python train.py --n_layer=14 --qk_norm=true --tie_embeddings=false --init_std_up=0.0358 --decay_shape="linear" --final_lr_fraction=0.0 --train_tokens=158500000
Each number is 500 + 25 x the weight over its row's rms, rounded and kept within 0 to 999. Layers, rows and columns count from 0. Numbers have three digits each. The size before them is the row's rms in percent of the matrix's.

# layer 5 attention key, 128x128, rms 0.148, rows 0-127, columns 64-127
091:504484462482511468510501495514487530500490526486492522526517470471541498487509500504537501468469511490473526524455515427490473475461485466509531494435451531525506467504479510465502510466494535
089:518532476445497468522510526507520545498506475522490507544482479551517499511469512529501504464545480538484514517511497506499455527533499528484471491481518485485460489485473506470510520502497525
086:561511471520486453494498482476468485495484507524510486501494540476510499515490506518519511511485536545530504497520501445498500570458564542454494472482494514485455499487505528507458504485500501
089:459498495481539504480466509520491449485509525464498527480508441510514456500508496483467501484495523466490476523473490520483505455499509507513496495563509481514520489466502490484476470515478481
084:487518506510484520501514484514509488539542474517512463501558500489461490489548466546459487446468474461489531515492523512497505521494488512536500469516507445485478502557479499482536468492501508
096:515468507551531467493536488501459473490517509523473561465508522468500487467484449505526458551498499534519477500490535490525531522467471446500501476471494453459474479536516493483514517501502498
112:502496539513512529492519496492504518498551532511483484479482496522477502554511503511515513483533498500493558505511495502482540505473404480446503503460456463507465477510484528498498523492532478
117:482494513462499511487530520503508483507494529470486500485508539521482493529509496478499495483459480441527461526523478543516473552509486506557548493517437507514521527472516474523525523481439530
104:476521472528507484488482508547471487534492508548577504501551452505532508481493482517525474531483541492463504476537518484487489512486490452499482487526515503543535509495506498464498534499492563
118:508493527488524518504495507516527476558479497485511533547479484471520506468513532516476464501497464469452518493469491505482478519530494486509496538479542466455496480514503502540503481505504463
101:539498498455506480479465491455490515527476579454495462507491490474496557524515492505513478486535513519506476491516530464458505485492500455493511519501488488500526472502515506487520508439486484
143:480487500517508458502525521486490489535495520487478487472526487510456488530532478517485545483505470502518507509516519444512517442493502544495503494534478525491537470492517477497487474480528546
116:476491458517530471489519498505538466519472515512475523482525492476497490506493484473504509466516447506517473514505480482495515521447466509463501469519493498503499461478475477523485563437461486
109:539518507504510492522514523475486490502497442521538490426485487476480483510503466483520528559500508482510502460496467510515527515462508490517501522459527520473517479473504528528474507522488517
107:512451472526528476486458491510496515553496471484498526516490506490492520478509519484470452506496481517510484489479478515469489553508505516452510498489479483492495508534516470516497517506464492
122:496558491515524510524512471524495474508524524457556512485476474456492510507457536479512498480511503533499530476493510521461519533523527459526512528482504489562511483477512482474480501521473494
072:481458461486515477495503501482474505469492495484496461581483451502516502493481482531507528478457489474476539554514517517485481474540510517485514528476530496485504500502515525517490506518518493
078:531550509501505472467509510498501493495510509500523486487466438479511512529479491494517471490515505521463486517479483482484507509503510524475512495518507514511457491449512547485474512534545477
105:537512508514538476487475497518507547522520528476475518502474507539499458517467487529521424477484516525503521513507521511486496495514520530480506507489548492483435487541447531495471492444508502
083:531500518518514466531499527526480503471526481474482483493511485449465460502518522541517466533525552520510530481487498499495505471446511476481507495529509528485535537507493537519483522502495499
091:469484490503511456513526510468450513505481507509513511472509490495466499517484514458582501569522490509467514521504522491482493512474486524521471488478492473528496482504517497522541506487494481
105:506497538544461519486501504501510492499498512489508483466505506514477477474543478470462460492507496457473499472472463546513470504491486530545513520503528504504517487504495492493543517505501491
095:479496518508489505494474506481465535497528498521486507481505498507481506522496486503475543471499494466513513473501513527530502469484496508503512504514513493475450511569525470541471459476573480
097:510461483522476512495448538477517486489507503494558493537479502501519505524499488518521494478492511463515500488454479468467531535508493450495467516521480487483488488497549440524487488512479551
110:491513543492503486529502497481478506521511530559511513477481501536457527504511502507486489543458541531499462513487546449495477482473488495470497501480492488516489476523460497489535522525510463
123:477501453563516554496488529486544491508522529523508492477487477510470521493469504456503475514464484481519478530472520513463478515525517486541505522505514504511447522495494493510531468516479490
124:549495475495517579495481539484475493501529481477485508532510479484533492461438519476519476489494534505487507447499497483471484524489497495502508463487498515539489526486497474527475532501447473
124:489524531524495517519547497489523458488490521526506494501508513522483528468463504484522524495521481503466462499504483477502500459517464468499500481491481492569498466528481485473503497492486470
117:525478504524537552501483483514488521503450512503518532521492499474525491480483495480467516520477509479512504471471520530521500507465479521491528508513497494495505466469463532519520512469504520
100:484508529502450489500522530478498486520464498514491487468534494513471483441475482531499534482482474483484514526575502488512507481549487536517491465498523560474504474475478504457501468512501487
103:509509519497473480487531541506542452499509527507547450479497518457522503509493488509553471494550518485488494506518515491497478523497524509472501516500511514515510488506478503499479488469498500
128:512520497524556534499503452525500502500494526491477512529498473501527487460499518486540515506546530507510511450477499491474485498491477507520508500523500441537504493478534509510532559528471495
089:460465505515551492543487462487486498462494481482477521496545467490508509538505444520511487534476504489494497515474542467507481492512504472541490478503487507512507520527533492502510478539472475
087:518515473489489527545517470565502519526496538471486509502525518526463545518485510505520473489474511549484485477508459472478540506507499463466520499513479488489506494478529504532562505537508477
086:478494472519520474504513538440486518518522488546496459495470489499516485451522484478504540490540482514476542520520507542532503496525491485516511471467523495537484488484487524478479455471510522
090:481494437522478484460538536473497530508473521487488493495503528517492468518490493503534535460545512501524503536521513497486512528500477496542484498491509469547480496484483480476517483511482560
100:523470497510458449462500483496496493514509550496503498478494538476515486519504481475559470557481472542485524465537477440503480512526545527490486473501495498495504511523499521466479483446507516
097:481477498487485532522473474498496501440507492523518498477492499484458479532513464459520498488471503449497513480515448482485535527497549525525515471485499489435503524512495463542533477484484552
105:532534497500479498477496493526458458514461496495532464477504469502522487499527551497454465527507535509513482491512516496491514508566482504523483510476533503484480479488546513526498503527517503
107:514546501507495532464513505496538476522470529540507498528538505506502500515505547504475485481489466501495507474507490485501515524543521520458490502479462547442497473503535523538496529499531529
097:521523484498538483479510480480487460537528465502474491515495437465473514541454456514534513483507467524516482535556528500434486478496497491536485496478499502526495521528450499481520487490523500
124:456494464535483476467533506482508476511490526527518535475477516531478504531499516519534474497508513532487539498539507537557472455546481481502511490506498539491535534500488491473458481456517528
119:464481491512509513491474468503484531504485506491504503492509497553489512520490481478502499512489501466534531516492487545494533473486507484488479510498534505456530514549479513509545483516525557
117:488481487493520508488499529496515498528448511467462460512437504480536548451469490490488514476502507552489496503483499500495478489462498475515523515426470453507509499457473494486514499483497557
108:505532445479486490531510485544539510507480495520500514524507456492496530493430499516509494497536539498517464501489484507461530479515501524482514459506484501492472505482478468482456499521534478
109:483490501502527511523517506499508514474474482545501505494497503479505461504511531473495494478544493510492507486533447504542529484462544461510496510546518498545501471502507505489509483506478523
121:509513490472477500477486489500509477468467515523509514456495484513470466523497524522466531491571482518524530537534515492503541480537474541472512485520506523466522508512510521473542458516494518
127:489496502550490505501513486510493471521496518512511515460492499526534513507484486497516492530506479496519499526472535485468433503534542531446513542488496528514510511536493505486486538477512521
093:506492506492528531512544461493519496512500478512496540508531450504482489512490467494497554530509465498468466486547524501498522483484505581494509495510508471539492481493547486471482498475500465
085:500505521531457519512520519464464508503530525516467486478489506528491524469499494458478476493522509489510532476521537525544485442490522501465490509504507526512457528494477520460503476496533520
092:513496467502516517506450495502499524506480547494506488497515490511511492448461468496478453474492518515506492451434471500497449490540473484529507477501522492502486522481493518493532564521495532
094:505489466554493541458524493498458476479522504506474481494463496533478500504551523486519542470508501453504486533506508557466476454522501474559495508487512550503499517433455465514485511525471520
085:450525492536519501478466476528507533468468467533560497500517496524511517524498489486472531518530509491516516510538543541504478466499535478500509479458509538511501460520471476477517478520508550
096:491465465491486502532534506507539495445492445506478500542527502511490504521509503485487509483490535462478539478466493471482477521538499453475473525555482517514543499498507434532468533523454556
099:491479517494524517502477502510480508553498479499516531513472503502510489533474456471511523543455474487483520500450478490506535500508515478488546532485508550511533470478489483511516511502518508
105:491520501538517486509510522497474524530535496500511503477464503492445484513485450494527510537482465487474501524520504525550507463522549514484535504467522513545549478486518512455470469487507478
103:484522490509531500516516494553472507527495490486444460523550534501506471449517460491492487505509532486476482516507483502478507455498493495509520485483527523491477506493510514490529485460498491
101:488483482502543448482520502512506502515471473511515508502502508507504493516487464530521471498506483529490532484507467494520458477544491486461519504500523526503482506547465470524521475462517523
112:519480517529532500528468474497530543508507486487520514484559490521495536516521482478501517509520508511538545486493478506494515499506451529465488499540506439507519485461465486542524495447493491
109:453541513463508461505499475516529502473491495500501502558528514493480469512500482501510537521470480506496503526523517495481490489501485544481534482473506530528511468478492523554571519528448528
115:510490487545484483482476488479455512488460455493526496462481510505516477522477534498518520489538481437504489494513447508476490512531518491456500488449508472484453506495492460498469475485483507
120:480508500470500473537530511523506487522537518449484495514509528477511464472512505481516508526506506482469494496495461519518534476464499512507515522519499457512508454527484492484464508546479502
103:518512504474492440538537483502522491475469496481532523435495529527480487508476508521513486488513506534511521510545454484458506531453550523484478467496449509568523478497502506506442470513473520
116:475524462465508519506456509545476479511515485542466489491539510505504483470461464512512501483506511483501465544549495459498514496524507476476501559505493527501486507527533538492499519492528503
061:496481483542493517505486486481507521518496522494520539497487508479506521507478558489456507556534487513532421510463509500513504504498471453535489517509494505483496490500490535504479483526544507
084:456476529510528517508487512525468488496502529498532478517494477515513440481536516465495493521478489523485469525545508492505524510533510490481503559536508501477518498484501483521516480512490476
065:481510534482509475500485474548477517522474501497531496478480506528487492493518526467481512529507556476530507471503462461520551514477479479514502491507456525488490517521561442494495514495504537
077:484476483483489530495540482539521552501477490510461468549489474530494493525511489519499453497549496512487467508445526511451487496465493503496531506505483446555521502497493478514456513472538468
077:504507482493526519497495509568543560506501494540470509492487463489494471528526503484501455488507528500483515466489477487488506505504489484462510504435510454502496484545455509453483508508498479
096:517463530478570491497484526504456488483503535543476483484467480484503481491543527477490486465503505473511463479543515467517489537489487467510529467541460477490526519469515475468519517454513485
115:482532562526536492478470441507504519518489512482444507482510528541531502526480512454513527443494463468475517488509506527475481484510500567496536518512497527497502543546482492491472484480480504
101:480483515530500484449452487438459467488465518537511469524483491499467518509510548531501469470515464533543518471529518507493515528462492486476474496516496501499498507497500502502492468488511494
101:507511473514458473493553490481502476517495467531540508507509448501466493484511501516558524462526495484489524477511509478489471508507464521518526472539543515551504534476498470547524511546502511
109:473472490516455452469516536486508517507506506508481450503511510469486470520471515495518453462489476502505489494525515521497472484516524483519555471470517536494504541550481489482494468502494474
134:457477490497478520483498529466491486511494487554528486467534497549445520518498493521522536489534516477503492542510489511514495480478507454486517474502493519485491500496502496503435469494531501
110:537506502463545506481494509566498523470529482441457513530534528501529504445478506501483500532471486524516494540480479463471516509462530493465522445457487461501499522512508517472484542557462496
102:494528493529507547502505449518507478485520486476511519520523561463511505515533451499501488496482489504504515512489523546463479467457549516487537511528556470504491479490502515526506537517481508
105:464492449514484530494536476513485503534512508521511485488466480448501482519537524491507521509479501504483490473506460520510531524539504508487474504496468484517506518489507434533526461486513492
107:485529419490517519541473460529481524504473487471484502503505512511552461488485511501484466446490534485488486483489490514480539529487493484501487496521498428510522489504494459523523513501493479
118:501479492519492520467550505470521514510494464498499513518474482498501481492478523532534475514526497493478481471508463460523530466480495495487527501487478486517482523449486461530513504506498502
060:505518508454505497522532518506511456531529509507474492494505525499507459498500471451498488468479509489506438512455483488514499483522481516497537522532463498457537489453509544522493520459501507
066:483473503473491493502502515502522473473506479468502516496461555510482522491486504448528531503488498509549470514510505539507498508436517485474465471534505514521505482504503454522500477529478463
083:506509504484495487500500507461504458521489469480551477504566520473549513484475500517492527486544500505506476518482510498506489505533518517476508551473504499516519504510542482508498482503550503
077:534509444520516497508481508529501561496499521460513473529455484518504497498499510505471505520552549538504522482500544480457512537480514481482501504536497458502476488498508527464497494516532515
087:516475557489518517512506530495524463479529477452507477494554531484495523479471507497484528472461531473554480518514521488528472492523560532477516497493520516485541489515513514478516508458555506
086:518471541496541496500446513515510468491523523483568502498489532505516542509457517524500482519498467477506462499478508480506528508539467509497513548501504526507478513524528441469518472516493536
092:439501490551546520502550488532495502502506484537525467467520518506512509544549467505493523525528526469497507501542477504532534495504512513480467484521470517521477544497523462493517517540485509
084:480490438498478485499514484517521552548464482490470530515509516484505506527468449522496466553530524523480515499533512516508473467538507520486492521513535501503453455470516515500515488521530505
113:453483474528441466525509475483511484492470504537506511523484517533457481533485498547477461491515509483532514528506501533489472490505500495475420417505488520487484484512519506485528472467520487
115:498488495473514492489517498462485480568497522473525507473487522443523516469490488514474442522549537514527499502502481489524505525509501497551498522483507518519531479521514529476515512541474501
116:466514502549508491530479513509541465476479485515501540473486517517519488507481504498513483531477477512498470530515446472507422518503531474477499494483490435500478511553516538477485490477500519
122:499486491473500501532495501518499510506492572502516501460445451491494486496509507518468489484480537508472508503494484509481497498537493517515483511522537480551490469513553475514508517515473479
115:472500506513509500504494492470456456528506478503525432545468506509486528487521517489513509535513512521517469506504458515510474509469492520496490480491469490524502495499531531532510514505524490
103:501531516487516518489506480446492508489535512539505503502540504487506522462494520535469437488476475503482467470474546510495474483520490499484501512468502506549491492575512451564495494470529498
111:475506490498476517533499454459498459495515443481517478508501526472480488507485503543512479479448504553506530536509505504450506518489493532513505494504512484532509475512554499491510476484444485
131:459502488480536472484473460523489486499445475509552487533502516496495495500515514507509510573499519530557545500461491482527453486495501493511483497474458500466501499463514500517503495510478539
085:482474484544465457450510486489462528509459500544512478475483517522478485476497484541537496479513494535521519485534508514543493463511478523507495466501548552508478487523475541469500480486549460
082:503487511485478482458520477533519531495434547506483493483487529535513478489491521489504479536478493536519515484501485523524525501503502527542543456517535507528547510517465512455500513487541514
081:505453505448516484511517487511544478506544527512479498503510497466499546494471514492459526553506511431495515492455524496489504537503513506519514493504500446475514511479465483512521530522459500
085:512491491536568488520491524512494513469518478478543492507535497476537530482496492486494527507491501486496476500458470496504478513476523451494480546456513473536494494472488434491495506520443515
105:481544512492514504566495493490514487515540501495505503543494509479522492486488467486465533494528509469484488487460490499467496524487527501481461522494492461496500524491520485561516530499472541
082:489481475473494505460512525511500537509509511497534507519474467530520435532519492522471523513518503496491491508516495523492507482533515498508496473480482471541498459498555489500531525510501509
081:502506509483503476510519489483485524479543460559514519540496500480534483477498505491478507569503519478501499468510550526488478482483508501496509515495529506495495470540475466502534501517501507
091:473542504476443487501504476523488502539472495502481530486494493495503548541493514507484481474523491469513491497538518513487530490544501565458519491534522451519476518518484483507441467456509505
078:527525482518539498526501503493516503488524506494475497557484497496504525450508533460450524542523515526456481495477466494474514514510492469497458523463497493509524518535503496508532545476504467
081:550463487511530499542505488503520529522499509526492493524499475502438494529506494483521459489505524484508488504449502511502492482444503519547509512487464473491520487498525454497490498491500535
095:509445537494483469490496513490505488496518483434529529502488517498518488499537547496535555483491481509514450543544555488569520520528515494509515504491519516482534487451511485490517540504476526
095:467487483481509476444461529477537494520472515494493480509471483488465516498511492522502483461508478519490502512524514498510512491564493494522526524510508520483504510549536529436495513512514476
083:442489505515493512521547485505506455526543475476523485483511510545495511522523486534545510477540482494526531486572526478538490446522496495499512469536536502513464533485517481488475501543492505
089:490491457503452499494497517518442474494512455475519484523539480453431493522493482498508495478514539510496552545470466486517539486485480486495494520507501486487490500507527491481469502497500512
087:452509503537484526511520523489495492447541490503496506505485503517477513500491509503484544511552473503517487513545487501549477485472494543528532529517520498525481533527474484493477515537532426
081:524496512497456538510492491490520520493480527464483505501467482447454502506505556490529503550487483556507535519488475515510458546471462499517493489482518534473532518476470494522487473535510502
136:489493480511435493468523499496484505496474500535485501465507506515464480513490512544511483475493518503522516523536533521513488478525457507488524468507526533504493490513488526504466444530547510
113:507553447500529494542516476521526532503546476451503532544522491466524501469520502497477540564530504482468487487454477474509504493460522488521488484468460451525498500527487501522499520502485484
092:471513532495483440493511496474496500474515495485504517475520493491519485505478488484483455523484453482485486480452487509504518542504508515550510512529476516466533565543487503557489512509494520
085:537498500504517520537480492470513492471485442507512497554498504495505528511502522510494559506491467477491489489507489529507481499501507485497478483474500506450516526491483518556488524531463509
075:530507466477458478498493496496548524499499484516509525466499536534500431484468545497488510487465518474512506528514491512515519501493512468541544468488489482478502497539507470515480489547483541
085:530537539484509533517464485486524479488523475497496508535507489471512548520474514461480479516467533472528480470454481470502493493481584542493432532521485449520480488478489496492513496490482532
089:527528552512533508511458509454501525518501475469528538492496508476494519478538498522482501518537505490462480491476483481476526557474515498466480501484496501510477545499514487471505527543464474
091:529509422498468487489534496498503478531470446542500506476505478472528516486455516546481501441480490521521553531533488524457506509483467485496497467504495503509511498517496537483526519508538493
103:519494547493542487559493495516540509504515465491511540500503501490547527493496478465470487528519497487459503505463477514497536532492523475505512527496460470502501524502510471491525517502476505
081:485520523529499499485558527486480481516518542518523512517560522500470496493533500524509560486466508531472490478487516490503520509527452503489493518555510499562529523485493487509517555449501520
087:544456461467537518450501473490533472528479482493521490493485528506483513515507506464499495491507495581528432476493475469524531495532481521446531442478495480479483471478514517496494514502510511
091:509458495535528479474510499513460488521487512460478457477463503503483517548458505491527473532483483524442450497521515469541495506472454471508465507504489502520537475507475536492537531500476460
082:479531489489490521522518488485517481524469529497498443491477507507494505515463520528482485483483464519478481484492510498506509516506506495467530497547513485416536490542484529470507461505487520
092:517494525474505508461519467473483515499485502454516515499501531485503486509518459517457477507480467471523472467515548455489487504544493502509502536562542490451537519483494494521548517483494489
088:513472510479473547525520492483474452470489510512500481513494517564492469473512534486491479489459545550476510530500479514481553514485494472460472538549537499506549507486529509462446449511548529
089:510499506507520489539495467506478487488504484515527523535447554492493487496525440498493516546556506477527482472458488496552450475500522509547508514468516492498513486494492504439477526488515509